From a checkpoint of a small transformer trained on Wikipedia.
Size: 16 layers, width 128, MLP 320 ReGLU, vocabulary 820.
Architecture: LayerNorm before each block, no biases in attention or MLP, tied embeddings.
Training: a variant of Adam for these matrices, 122M tokens.
Each number is 128 + 24 x the weight over the matrix's rms, rounded and kept within 0 to 255. Layers, rows and columns count from 0.

# layer 5 attention output (transposed), 128x128, rms 0.0587, rows 3-37,66-100, columns 0-63
[[ 98  93 142 119 144 145 118 107 140 165 125 143 143 127 116 132 101  92 149 140 129  86 135  96 110 140 118 144 138 118 120 129 142 150 102 110 146 131 136 121 118 120  88 179 143  95 120 132  88 115 151 116 128 141 109 104 144 109 166 137 174 140 123 146]
 [138 119 147 151 127 104 124 109 128 138 152 137 117 173 127 138 130 105 140 125  98 113 107 172 151 134 128 161 135  89 121 124 112 135 117 153 128 137 126 154 158  92  10 127 136 100 107 131 166 142 135 125 113 149 117 143 121 131 163 138 132 131 130 118]
 [122 132 120 129 119  99 138 117 116 131 146 144 127 121 111 108 148 101 122 122 134 114 125  80 135 130  91 171 120 134 121 156  97 147 100 136  95 119 142 143 186 102  61 118 100 124 129 131 136 129 109 151 111 161 134 149 110 112 162 132 124 127 137 159]
 [147 127 135 148 150  97 142 128 111 167  70 175 140 111 114 120 144 141 129 144 124 132 118 144 139 152 173 135 117 118 134 159 129  93 185 113 112 102 127 130 120 129 209 130 165 148 143 117 153 136 104 153 132 106 114 174 164 116 116 136 121 124 117 101]
 [145 126 173 121 125 115 115 125 151 140 119 134 174 133 110 107 121 120 116 155 130 103 124 122 101 103 123 128 134  85 107 145 157 145 117 127 120 121 172 124 116 125 109 177 112 132 133 136 147 121 133 131 115 130 116 134 140 138 154 137 132 125 113 118]
 [101 134 135  91 133 155  97 119 145 113 120  96 177 161 125 145 123 121 102 121 160  82 129 118 108 105 132  80 130 138 153 152 134 152 115 142 134 134 129 140 151 145 101 161 149 121 131 113 115 131 133 120 120 127 130 133  98 116 142 119 127 107 139 131]
 [139 154 110 153 125 105 137 117  76 107 139 129 105  93 126 120 168 125 112 124 157 137  95 123 154 161 123 147 116 129 174 125 137 122 132 167 131 155  99 144 133 112 125 105 112 124 115 128 174 149  99 139 139 128 146 135 115 125 103 145 119 114 176 127]
 [155 122 130 138 108 128 125 125 143 159 116 101 153  92 147  89 143  98 140 163 129 147 122 130 150 151 137 122 106 160 122 138 160 130 123 111  89 121 122 111 124 134 211 115 127 151 139  97 124  97 151 108 121  98 108 144 144 102 143 127 147 145 117 121]
 [141 131 128 115 155 167 138 104 140 115 109 159  76 139 160 182 122 184 137 135 123 147 153 116 113  87 132 159 168  95 128 116  79  93  92 125 145 144 162 149  99 135 159 124 149 135 110 112 129 133 145  99 111 162 133  95 145 132 140 136  94 134 131 134]
 [136 122 119 126 154 109 134 125 114 170 108 148 112 169 121 106 139  91 132 144 126 131 128 116 151 124 113 125 141 108 111 147 113 133 141 130 107 151 148 154 171  90  90 121 113 127 111 106 155 173 133 127 144 113 121 118 153  86 159 129 147 118 126 156]
 [140 147 145 114 132 126 127 110 134 142 161 106 134 168 129 137 124 138 113 111 128 138 152 134 104 130  73 142 158  96 119  88 107 154  75 156 106 158  99 132 139 147  40 118 122  96 117 114 115 127 152 146  88 148 132 158 133 122 149  94 132 116 154 140]
 [160 136  94 147 112 151 105 133 147 120 137 124  97 108 136 115 153 145 157 124 115 144 148 143 158 141 113 152 118 155 133 141 118 112 132 124 127 119 125 102 124 109 201  96 136 123  95 150 177  96 159 139 145 155 114  91 135 120 100 118 141 140  96 126]
 [ 85 120 133 124 120 164 110 126 101  67 146 106 120 151 141 163 135 148 144 141 153 139 139 106 137 112  74 107 179 127  81 124 108 142 100 153 119 162 114 131 125 188  86 106  85 125 162 100 132 158 107  96 123 116 135  98 111 153 153 119 154 148 137 148]
 [122 115 113 102 104 129 138 155 147  95 140 128 114 102 114 131 132 135 109 113 121 158 135 118 125 151 113 157 120 168 129 113 107 124 138 166 147 109  88  88  79 124 114 137 123 107 145 135 103 111 119 165 123 136 136 104 140 158 135 106 148 124 126 117]
 [128 117  98 150 117 107 120 114 140 107 116 144 129 114 108 119 126 123 141 137 131 115 146  82 124  88 122 142  97 130 155 121 122 111 128 156 131 104 142  98 104 109 164 154 148 124 114 158 201 113 141 100 127 154 108 107 190 124 131 105 123 122 117 120]
 [ 76 125 119 150 142 154 113 105 137 160 142 116 128 151 154 160 101 122 116 159 153  99 118 108 133 101 107  95 146 102  55 146 165 128 123 100  99 125 169 144 161 169  79 100 134 117 119 135 108 141  99 100 141 131 104 140 128 133 158 142 115 152 136 144]
 [120 111 131 135 122 127 157 145 132 161 112 162 119 144 131  98 105  88 142 129 109 128 114 135 162 141 161 142 123  83 107 114 192 151 102 115 160 140 151 176 154  71 142 151  98 118 136 104 153 157 137 136 153 138 124 104 138 138 161 157 152  93 107 126]
 [191  89 129 116 124 111 131 119 113 131 114 132 156 131 122 119 124 105 170 115 117 129 104 107  92 183 138 121 109 155 139 138 111 123 178 119 103 128  99 125 140  74 137 157 116 115 162 122 156  99 155 155 115  88 168 134 128  90 140 130 127  99 148 110]
 [ 96 100 126 101  95 160 150 135 147 102 112 107 147 133 131 128 113 105 133 117 155  93 144  78 138 122 152 109 146 133 133 127 119 139 104 146 161 131 130 128 122 139  73 155 135 106 102 155 124 119 167 117 151 142 127  63 138 149 153 148 162 137 155 107]
 [166 129 167 153 126 141 114 148  99 125  96  85 154 143 118 102 126 104 156 106  90 125 122  91 150 109 136 121 126 156 132 104 154  88 127 144 133  78 111 141 109 147 157 141 118 113 122  98 138 114 118  96 124 128 131 123 137  97 100 135 124 153 156 122]
 [ 99 130 121 132 105 128 176  76 126 124 124 160 107 110 144 124 153 190 140 144 157 110 107  93  77 149 117 166 121 156 127 178  72 147 133  82 126 154 140 129 139 142 109 139 105 125 166 155 128 114 114 126 141 137 159 118 130 130 149 138 113 126 168 120]
 [149 131 126 108 137 148 114 147  95 120 128  97 129 105 139 101 140 132  84 106 153 143 144 166 191 171 162 146 132 106 152 136 145 100 134 154 124 126 126 100 107 139 125 104 127 117 112  97 115 144 157 147 119 107 121 136 116 133 109 143 135 138 127 109]
 [ 74  83 109 138 114 143  94 122 156 202 137 157 152 136 113  77 142 115 132 133 130  88 119 139 146 128 114 130 124  96 102 153 174 130 132 109 137 123 126 136 121 106 165 157 109 113 134 110 112 138 127 107 139 142 129 130 118 127 197 119 107 141  87 107]
 [168 130 143 152 127 115 161  98 100  90  85 124 133 125 130  92 121 125 156 125 127 134 105 136 142 115 164 113 101 135 169 126 112  98 103 122 110 184 129 157 137  88 125 124 137 107  96 122 153 130 142 136 124 124  91 106 136 112 114 154 152 147 170 124]
 [149 141 157  81 139 113 123 170 124 131 122 168  83 138 119 105 135  88 142 108  72 124 110 157 152 136 124 158 155  88 122 153 126 114 110 139 126 103 133 115 109 120  95 146 117 107 132  94 167  97 136 142 118 162 165 145 140 135  90 121 147 137 141 126]
 [112 138 123 119 129 145 112 165 167 179 160  99 149 130 108 142 130 113  88 123 143 136 164 115 144 117  72 120 155 117  73 158 151 123 135 118 118  97 151 120 124 147 160 133 159 147 138 118 102 106 116 140 142 173 112 165 108 107 137 106 113 153 118 155]
 [101 130 123 144 129 137 100 153 156  94 161 145 121 123 140 140 161 103 140 132 123 148 104 141 149 137 156 133 147 114 149  89 104 169 115 175 143 119  96 138 123  71 101 107 112 123 125  99 189 161 126 103 136 136 165 137 133 142 146 123 119 114  92 106]
 [114 105 129 129 135 102 127 145 127 132 134 124 140 100 110 139 173 109 127 125 115 100 144 107 113 116 139 149 119 108 137 102 132  71 120 146 121  91 129  73 114 130 139 135 172 123 123 116 176 123 170 125 120 119  75 163 144  97 122 123 140 161  96 134]
 [147 115 183 119 150 109 126 107 113 152  91 153 149 121 132 125  94  92 136 114 116 127  99 133 158 140 199 125 139 122 129  96 128 109 123 159 129 101 105 136 124  72  77 159 137 125 131 119 141 141 150 171 105  90 125 142 160 132 133 138 165 113 125 106]
 [166 121 153  92 117 139 138 126 125 137 173 120  96 112 149  99 135 177 116 105  91 127 117 151 158 137 164 148 117 140 164 120 161 122 121 117 149 117 120 130 111 105 125 148 126 113 149 121 150 120 185 129 114 117 187 126  53 119  81 116 112 109 138  91]
 [129  97 162 104 127 103 162 117 145 138 149 129 149 133 116 141 118 128 159 153 132 108 132 148 114 133 171 119 139  98 127 117 126 126  98 144 130 112 155 127 112 131  45 144 125 145 123 152 125 113 173 117 123 155 117 109 110 143 168 126 143 125 151 143]
 [148 139 109 144 125 118 140 126 127 122 107 143 146  74 149 136 146 154 126 135 121 168 103 117 145 185 124 148 117 127 125 145 147 164 160 137 120 108  97 123 102 113 163 111 114 146 110 138 175 117 135 130 156  93 156 129 166  96  81 156  91 105 113 102]
 [109  84 149 111 146 144 123 125 132 112 138 136 126  99 129 165 102 116 131 133 123 125 104 131 147 128 126 136 135 132 111 142 160  89 128 135 120 102 168 123 113 108 120  94 123 104 130 112 143 140 136 134 124 128 111 120 116 136 126 154 134 143 151 141]
 [153 117 125 106 147 125 103 171 132 152 107  83 100 144 153 164 125 142 119 149 119 142 138 170 141 123 174 108 116  95 106 115 147  78 141 115 143 134 145 134 136 137 150 120 134 117 105 115 123 155 188 145 102 136 135 132  60 122 105 160 121 116 128  80]
 [131 122  89 156 117 147 165  78 157  86 151 159 146 125 145 129 122 138 118 125 155 129 120 101  77 143  85 118 117 131 145 114 100 177 143 140 124 177 158 135 157 127 130  95 127 135 119 150 126 100 125 116 113 149 156 116 198 107 156 109  95 103 131 109]
 [156 176 130  95 102 136  96 147 167  99 143 138 157 114 146 136 135 161 117  87 116 177 165 114 122  86 142 154 125 178 127  91 109 106  77 119  85 154 165 106  89 130 134  94 127  81 130 162 182 108  87 140 118 153 122 103 160 133 134 114 108 123 103 156]
 [136 138 118  96 129 118 141 123 152 128 107 106 141 137 170  99 155  82 123 138 141 119 150 148 165 153 138 142 124 137 110 139 151 162  96 118 135 150 100 158 121 167  78 154 142 135 109  74 125 141 122 120 101 106 135 118 107 110 138 116 144 120 164 156]
 [131 114 128 157 133 115 186 145 135 114 145  86 115  92 109 132 110 134 168 102  99 110 118 166 197 131 100 118 140 134 129 146 149 139 146 148 135 126 149  93 175 117  36 121 140  86 118 118 116 111 110 145 115 137 105 106 167 132 195 108  97 165 112  69]
 [125 123 143 170 154 126 156 171 113 152 161 142  38  64 121 137 153 121 143 140 112  93 148 132 134  98  98 157 149 108 146 156 148 115 129 111 136 163 161  82 207 104  73 127 110 103 117 125 113 130 142 139 121 126  85 107 109 107 161 134 109 123  68 140]
 [106 106 136 145  97 121 128 125 129 175 121 133 127 114 102 154 122 133 143 102 157 169 111 139 142 136 124  97 159 122 121 113  93 137 168 125 100 106 147 129 125 141 169 126 141 160 155 135 111 151 108 126 139 130 105 134 154 126 149 122 109 175 123 128]
 [142  87 120 173 137 114 168 130 110 124 116 105 119 115 125 133  92 120 165 107 113 130 112 154 146 152 130 123 145 135  96 126 172 131 151  92 123 159 133 134 171 101 137 162 143 125 124  93 132 128 171 133 128  72 108 169 139 100 146 121 130 135 130 133]
 [137 106 124  58 144 105 127 113 129 149 129 160 144 144 128  94 146  77 159 125 132  78 159 147 162 134 160 120 160 131 135 144 110 164  97 157 114  97  95 146 152 141 108 102 120 100 115 111 123  88 134 159 123 146 158  99 161 139  84 117 133  66 159 123]
 [164 150 153 115 122 116 108 167 116 139 174 147  83  88 112 172 154 144 130 142 151 133 110 111 128  76 126 160 131 124 155 121  95  72 117 143 127 132 151  81 145 119 144  75 113 117 144 154 158  87 134 146 114 164  98 115 102 132 125 161 123 109 115 122]
 [ 84 133 154 168 127 136 119  94 112 136 157 113 120 155 119 156 126  83 105 143 141 123 125 188  74 142 112 136 106 114 153 139 183 150  98  91  78 106 149 133 117 108 121 152 164 149 139 102  84 153 141 106 161  82 121 112 130 119 136 102 149 170  64 143]
 [ 96 109 114 139 160 150 150  74 173 100 147  95 135 101 113 119 135 160 105 178 147 142 131  81 123 141 160  78 126 119 149 144  88 107 133 163 150 133 150 121  70 119 183  83 114 146 118 127 149 125  83 103 101 109 122 187 125 142 165 118 111 120  99 141]
 [144 171 136 135 163 102 195 137 107 138 125 114 118 136 155 124 136 113 117  76  95 156 143 160 149 146 132 136 150 125 150 107 147  92 115 114  91 168 129 109 155 152 102 155  94 124 105 120 139 129 103 122  83 128 127 117 154 111 134 153 136 148 129 136]
 [155 118 126  82 155 112 162 118 143 143 161 117 134 137 134 134 100  97 144 137 114 130 131 135 137 152  68  96 145  97  98 135 137 101 101 116 137 120 131 164 152 127 101 155  98 138 130 140 116 118 137 106  88 144 162 130 132 133 134 104 125 113 137  88]
 [118 126 113 197 142 138 134  80 147 128 142 124 167  96 107 124 109 138 119 154 154 164 102 113 123 113 109 109 122 105 168 146 155 134 135 126 110 133 151  88 119 101 174 132 136 147 145 139 107 150 105 100 116 100  94 116 150 131 152 113 117 168 118 110]
 [174 166 105 113 122  95 133 166 146 105 143 120 103 121 156 127 130 131 124 135 110 129 161  74 141 101 149  93 113 172 129 155 155  45 115 108 104 134  76  93 130  85 135  73 122 143 165 113 175  89 127 136 161  98 136 133 193 103 138 129 109 119  95 106]
 [124 143 112 127 135 165  91 103 126  76 115 138 126 154 146 117 108 136 102 175 119 121 102 108 121 173 102 131 108 139 119  87 102 132 147 123 143 144 143 137  99  85 210 158 123 112 141 157 124 158 167 116 123 145 117 160  51 124 117 125 120 129 156 134]
 [136 145  91 155 153  91 179 129 137  93 169 104 120 124 131 134 137 100 112 156 157 161 146 165 114  75  83  99 136  73 154 127  99 177 128  97 135 169 141 109 115 147 113  90 152 123 132 159 121 116 113 122 123 130 120 126 155 121 186 175  97 149 116 140]
 [124 116 116 136 122  64 104 146 131 166 149 136 111 103 180 125 126 140 157 126 141 116 165 104 150 111 104 132 128 157 123 203 195 134 114 127 151 106 141 137 165 127  88 119 124 102 155 130 112 120 122 157 156 102 139  99 175  93 128 102 124 125  88 106]
 [124 125 135 139 125 145 157 140 105 105  97 110 130  84 137 118 143 165 107 113  65 138 134 147 172 155 132 133 137 107  96 111 148  86 117  77 107 162 118 115 154 112 131 141  94  97 102 133 153 149 124 169 128 133 106 122  82 121 177 190 127 121 118 105]
 [130 136  99 107 126 100 129 122  97 121  97 130 127 165 143 118 101 128 116 104 147 103 111 131  80  69 112 107 130 104 142 106 105 167 127 118 147 105 111 114 125 111 161 146 146 139 161 120  90 101 104 109 138 135 143 110 120 114 156 127 136 123 155  99]
 [186 168  88  69 114 101 157 116 154 109 112 152 173 144 184 104 157  92 116 129 111 115 164  97 154 150 165 145 122 153 108 124 112 113 108 112 128 130  98 164 128 147  99 105 116 128 114 120 148  64 148 149 116 144 127 114 124 100 105 142 147 138 184 128]
 [ 87 137 104 173 101  87 129 129 114 148 166 113 114 151 112 204 128 121 112 126 149 147 134 132 137 118 160 132 139  80 164 150 138 112 109 129 115  92 124 111 157  77  97 124 122 138 114 163 125 134 120 107 111 108  80 104 180 145 122 141 142 139  96  99]
 [142 143 121 139 103 144 151 139 162 172 126 113  76  69 148 159 139 143 142 151 150 136 151 111 120  68 121 131 155 121 128 146 103 103 106 109 167 154 172  90 120 126 134  74 147 147 161 107  99  77 139 101 149 148 119 118 146 115 132 115 144 145  91 129]
 [152 123 138 117 130 127 129 143 156 138 139 119 125 167 138 176 111 112 157 131 137 131 126 148 152 147 158 174 144 139 121 123  88  99  93 134 131 100 135 165 121 133 166  87 134 152 116  80 118 112 128 119 135 168 111 149 147 122 131 125 150 131 144 109]
 [123  90 119 148 117  95 131  85 117 153 123  92 138  94 150 130 101  91 183  93 177 147 158 168 179 102 156 113 154 123 178 116 183 142 127 136  89 148 127 103 134  64 130 100 157 103 107 133 136  82 107 147 124 118  98  83 184 105 161 148 137 149 105 111]
 [132 122 146 149 149 122 159 150 109 100 132 149  89 101  89 162 161 151  96 128 134 113  97 155 106  86 112 137 113 119 104 151  98  86 129 126 112 146 158 116 186 151 103 138 110 104 123 115 105 158 124 150 125 158 118 133  86 133 128 159 129 141 130 151]
 [ 97 113 128 160 201 138 166 148 103 114 145 112  95 123  89 157 138  77 122 121 106 124 139 173 149 159 106  88 120 105 114 109 103 117 154  86 137 155 140 165 135 127 174 119 129 148 101 121 144 125 114  78 116 143  94 124  92 135 124 126 167 145 106 134]
 [157  89 122 154 140  90  80 103 108 175 136 137 158 126 141 126 150 125 139 149  94 118 156 110 158 149  89 144 145 136 107 149 163 154 123 140 106 117 107 167 115 131 129 165 146  97 107 132 132 164 135 110 131 126 122 113 117 117  92  74 152 101 110 115]
 [121 127 130 162 160 138 149 142 138  49 123 122 132  53 105  87 160 120 115 135 134 166 111 140 161 109 145 105 126 123 163  95 113 170 157 111 133 133 123  80 138 117 112  48 124 109 125 119 162 127 120 124  89  89  90 139 143 131 185 174  76 147 131 142]
 [105 108 137 117 147 144 148  93 152  75 164 112 149 170 147 116 100 119 143 124  98 148 137 169 121 123  99 142 133 122 124  98 109 143 129 111 130 139 143 157 132 180 107 144 133  94 135 108 135 155 112 109 123 118 143 120 120 122 151 127 118 139 158 151]
 [ 96 128 134 110 160 116 163 105 114 101  61 132 118 197 150  93 107 103 129 131 127 111  67 165 132 153 139  86 132 115 128 105 108 179 136 133 165 109  94 179 122 126 119 155 106 127 155 111 101 167 119 134  99 103 143 191  91 148 126 170 150 108 144 111]
 [ 78 113 137 120 137 111 129 143 140 164 167 147 154 136 111 138  98 184 120 145  81 146 170 120 184 112  83 119 129 127 133 102 132 131 121 110 130 116 208 115 132 124 138 153 134 149 122 133  90 136 125  92 129 149 110  90  80 152 118  84 162 139 139  93]
 [136 134 121  93 114 118 154 108 146 103 126 112 145 126 157 111 105 114 192 135 115 126 150 117 171 156 118 124 122 139 122 129 153 114 103 116 129 152 120 165 118 128 100 148 155 148 117 117 127 101 140 113 112 139 120 107 131 102 116 105 147 153 138 100]
 [108 140 114 155 119 145  94 141 138 152 136 130 136 151 169 144 122 154 116 128 120 139 106 117  64 132 112 138 123  73 148 107 108  94 116 117 135 115 132 139 122 140 178 154 140 138 134 147 104 141 124 125 163 151 139 132 136 150 138 112 130 120 129 152]
 [105 127 116  99 104 109 110 173 158  80 134  98 122 147 181  99 113 141 158 108  82 136 182 120 103 120 103 104 108 133 101 128 102 130 136  86 165 153 121 166  76 160 183 101 181 120 162  99 128 140 149 126 155 126 114 142 100 114 176 104 147 135 143 138]
 [ 99 144 155  80 121 120 133 127 110 117 158  97 194 150 124 116 121 159 120 126  76 185 152  86 125 134 127 102 121 137 134 155 105 144 164 123 139 119 118 114 127 117 120 127  96 125 123 138 174 152 119 134 113 143 115 126 113 141 128 127 143 144 155  94]]
# layer 5 attention value, 64x128, rms 0.05, rows 3-37, columns 0-63
[[136 164 141  96 131 118 120 103 115 124 104 143 128 128 133 116 148 123 106 109 115 123 119  99 151 102  91 107 139 118 115 138 143 123 136 121 167 124 114 117 125 147 115 150 157 111 159  79  96 135 128 110 131  80 104 112 141 148 137 125 132 116  94 121]
 [156 126 123 136 133 114 149 106 172 101 145 118 128 145 131  98 135 130 120 136 128  96  97 154 104 141 119 157 160 107 116 131 111 143 111 192 155 136 118 118 152  79 109 109 130 105 127 123 129  81 128 151 121 172 135 131 108 123 175  91 119 131 108 135]
 [129 121 109 168 122 118 141 110 106 133 133 138 135  95 134  99 124 113 155 119 121 115 128 103 118 132 127 180 131 152 135 102 106 194 129 140  96 119 159 170 148  85  97 151  80 144  86 104  94 122  94 128 157 154 138 121 177  78 148 150  95  99 138 134]
 [148 141 160 111 123 128 134 126 142 151 107 111 129  92 126 124 156 176 107 153 187 100 125 114 109  76 155 133 127 125 122 123 108 113 168 129 134  98 157 114 135 133 169 128 121 134 106 119 152 107 120 154  95 160 103 121 137 159 152 132 136 151 119 128]
 [114 141 130 177 137 144 152 109 165 106 117 123 157 107 144 180  88 129 140 158 139 117 102  64  83 118 129 101 136 132 133 138 126 109 131 122 123 148 141 128 142  95 130 130 154  72  80 108 110 102 152 115 134 125 106 138 116 145 137 128 111 125 126 120]
 [117  82 191 125 111  84 109  95  79 103 172 122 154 115 154 127 110 106 149 143 147 125 105 109 126 118 164 113 141 132 119 141 135 167 122 160 151  88 114 148 155 123 114 145 121  85 139 113 129 100 157 154 117 126 134 119  80 120  82 151  95 123 126 134]
 [145 100 146 139 103 137 124 149  96 150 175 120 123 131 102 159 117 102 124 122 121 118 108 117 151 149 157 165 125 149 138  88 125 142  95 153  84 102 107 115  90 124 136  94  82 161  74 162 176 132 135 118 117 132 139 147 182 117 117 136 119 156 132 177]
 [114 158 132 173 120 134 120 114 123 152 104  80 114  95 129 129 117 111 141 135 150 144 135 125 137 169 115 116 114 151 115 139 130 141 126  83 117 149 140 119 155 138 146 118  96 123 131 119 127 139  79 130 105 149 147 118 214 143 150 159  98 143  92 105]
 [102  82 126  96 165 158 135 131 153 113 123 142 125 134 101 133 152 145 168 117  98  96 127 115 155 111 173 118 123 117 175 115 105  73 123 120 140 162 101 131 105 179 134 102 127 175 133 161 142 158 143 140 157 100 113 179 188 101 133  62 117 137 149 125]
 [106 123 127 108 178 147 129 116 120 118 106 100 135 173 131 100 184 138 123 111 113 114 124  82 104 132 102 135 134  76 137 103 138 117 118 128  78 153 123 155 138 139 115 117 136 126 149 126 133 147 132 135  90 113 117 106 176 109 172  88 153 101  79 166]
 [155 155 156  85 162 106 134 112 144 117 148 125 141 115 120 129 141 100 142  86  98 165 131 132 108 134 121  99 175  82 131 105 113 134 120 154 104 155 111 164 158 157 101  96 121 146  77 103 131  84 145 135 139 130 104 140 124 123 141 130 114 126 126 128]
 [133 131  91 179 136 153 130 138 165  95 108 146 114 127 130  73 138 138 144  65 103 123 110 141  89 127  98 123 126 180 162 165 118 117 135 107  94 118 124 140 103  97 155 122 113 129 111 158 137  92  99 126 163 126 113 132 172 110 145 119 183 152 113 121]
 [109 105 124  92 125 104 148 131 110 125 114 137 132 138 119 159 162 165 165 118 108 109 170 159 152 139 110  98 150 147 106 152 131  90 112 134 102 172  75 134 102 137 112  66 118 127 152 114 145 159 131  90 147 116 120 181 147 125 175 110  73  85 107 157]
 [144 124 117 117 161 123 130 184 141 134 102 134 126  81 103 125  80 123 127 134 156 160 143 157 126 164 111 114 136 163 184 122 105 120 134 131 142 130 135 128 103 118 149 162 131 149  76 157 102 142 118 114 165 126  97 110 129 126 167 154 168 142 147 133]
 [140 130  89 103 132  92 124 147 129 116 105  99 142 126 151  82 118 112 105 169 166  81 146 105 147  89 146 111  97 140 161 163 139 162 130 113 140 123 110 106 104 122 149 125 124 151 113 173 164 120  81 140 108 137 101 130 189 120 163  84  88 113 112  90]
 [118 156 174 108 130 133 135 111 125 146 122 135 122 132 138 103 153 174 147 137  74 123 106 102 176  81 123 135 107  97  95 118 139 150 124 140 107 161 160 135 150 136  94 123 124 140 120  81 151  98 140 148 119 136 163 142 142 118  96 135  82 119 113 133]
 [138 123 124 100 139 169 151 124 127 139  99 102 146 121 125  84 154 120 119 137 102 157  93  78 103 121  93 134 146  96 152 137 149 132  83 119 131 144 154 133 133 128 141 136 144  83 141 118 117 151 140 138 170 128 127 145  90 117 168 136 137 107  95 146]
 [124 136 159 140 136  78 132 133 128 143 101 142 121 116 151 147 144 126 130  59 175 138 123 159  95 130 151 146 119 139 149 138 118 169 130 120 123  92  99  81 131  97 147 151 118  86 137 107  89 147  88 147 129 120 116 129 151 165 146 134 138 137 139  88]
 [117 135 151 103  86  93 133 108 112 114 120 162 132 141 139  99 159 153 134 173 115 146 125 122 160 136 108 119 150 145 154 157 159 109 126 130 149  80 121 127 129 134 122 117 172 140 147 136 152  97 141  85 112  86  97 149  74 123 124  96 161 122 107 151]
 [125 109 155 173  68 105 149 102 123 103 122 128 135 110 146 151 187 107 136 130 135 134 177 148 142 125 138 140 126 136 107 160 117 123 127 131 106  95 135 116 123  80 131 143 140 118 140 133 133 141  93  99 112 139  99 132 138  64 137 118  79  86 159 103]
 [ 85 172 149 159  76  98 160  89 131 159 139 158 135 117 133 147 117 137 179 133 127  92 117 122 139 140 156 159 110 156 127 125 107  99 152 106 116 149 133 125 122 132 108 122 109 163  92 137  81 161 153 127 142 125 131 154 190 160 139 137  96 148 111 166]
 [161 115 155 137 117 139 121 141 147 111 134 119 101 119 116 167 136 139 154 127  91 138 110 111 141 128 130 126 159 107 132 128 152  86 126 143 114 115 132 111 115 151 149  97 129 125 127 100 130 159 147 121 104 154 101 123 111  99 144 129 156 160 133 176]
 [155 133 125 162  72 135 143  89 149 144 108 100 150 132 137 131 184 133 134 129 135 115  91  79 113 115 139 127 163  79 142 167 165 113 120 136 137 141 141 113 142  84 147 145 150  95 167 111  80 112  88 138 134 160 130 123 156 139 177 151  90 156  91 119]
 [132 141 147 112 110 135 162 103 127 124 112 121 152 104 125 105 109 109 118 107 108 122 101 139 119 132 115 167 111 181 100 149  93 119  90 127 145 138 127 130  96  94 125 129 102 155 141 158 147 160 121 177  73 126 137 129 161 117  88 127 140 140 149 151]
 [103 105 132 117 137 137 147 139 134 116 101 101 140 146 131 111 192 122 128  89 125 125 112  84 116 186  85 110 132 122 101 116 135 142 167 123 122 130 125 128 157 128 148  67 148 115 142 144 141 127 133 119 157 164 151 110 162 102 127  78  84 133 131 149]
 [113  94 157 156 166 102 112 129 118 135 142 139 126 123 128 104 137 116 131 128 101 156 136  66 137  92  88 128 124 125 129 152 154 149 162 142  96 124 159 170 125 159 133 138 100  90  96 104 119  94 141 111 144 161 153 108 128  89 111 156 102 166 149 112]
 [108  84  58 112 125 129 149 179 175 113 141 110 109 118 135 131 153 108 111 162 160  76 126 140  98 160 128 120 155 108 172  95 126 162  86 139 152  92 125 147 109 122 143  96 106 122 175 138 142 133  96  93 143 119 142 152 121 121 148 110 127 160  97 112]
 [149 104 127 118 156 137 115 134 148 121 132  95 124 167 140 141 120 104 109 162 113 122 166 129 133  91 147 137 108 145 107 144 123 113 142 116 151  97 139 129 123 166 139 128 123 125 130 116 177 139 126 137  61 136 155 105 152 118 133 105 147 142 104  84]
 [113 137 163 105 153 130 148 113 129 160  94 102 128  91 136  88 113 131 101 155 158 148 106  91 117 100 158  95 152 115 136 131 131 142 129 150 161 129 111  88 130 118 132 139 157 116 133 115 130 163 144 175 139  96 104 112  76 127 134  96 187 123 127 102]
 [128 142 199 113 105  92 136 126 149 135 154 127 143 123 118 105 125 129 170 100 113 150  93 136 125 145  94 117 121 143 115  90 115 145 139 150 159 105  81 121 140 111 103 144 130  82 133 111 152 148 116 110 130 125 159 151  93 120 118 120 165 117 160 139]
 [129 145 126 114 122 153 112 118 134 113 111 142 135 152 148 104 164 145 127 149 104 183 106 122 148 105 133 113 151 138 162 136 149  98 134 157 133 149 136  90 123 122  90  79 138 139 104  98 133  92 170 100 148 122 109 137  99 140 163 125 163 124 154 167]
 [110 156 134 184 108 156 137 171 125 144 101 130 124  84 128 155  82 124 131 148 147 154 138 161 118 142 165 149 105  78 157 123 144 142 116 122  78 115 102 143 136 161 144 134 130  91 119 140 124 146  98  87 166 144 116 115 157  82 116 126 143 168 102 107]
 [126 143 127  38 157 165 107 146 159 131 104 122 108 127 107 147 117 142 125 163  86 150 127 118 181 121 109  89 106 143  89 151 108 125 151 118 161 153 138 102 106 112 133  93 151 109 157 110 124 159 158 101 101 156 131 125 124 129 148 117  96 127 126 117]
 [144 111 158  80 191 146 109 135 155 113 146 139 123 147 119 107 118 102 140 143 124 163  92  96 128 129 120 116 103 110 115 126 142  91 127 107 143 116 116 133 136 148 116 107 135 126 142 111 160 169 141 159 137 133 130 165  85 138  92 121 147 152 167 143]
 [158 113 121 139 104  87 134 127 143 110 173 174 121  93 138 132 102 172 139 110 112 109 124 165 127 123 149 141 119 119 163 112 100 137 112 132 121 148 112 142 145 169 138 130  83 119 118 142 123 101  98 112 119 113 164 145 162 178  97 109  93 128  75  96]]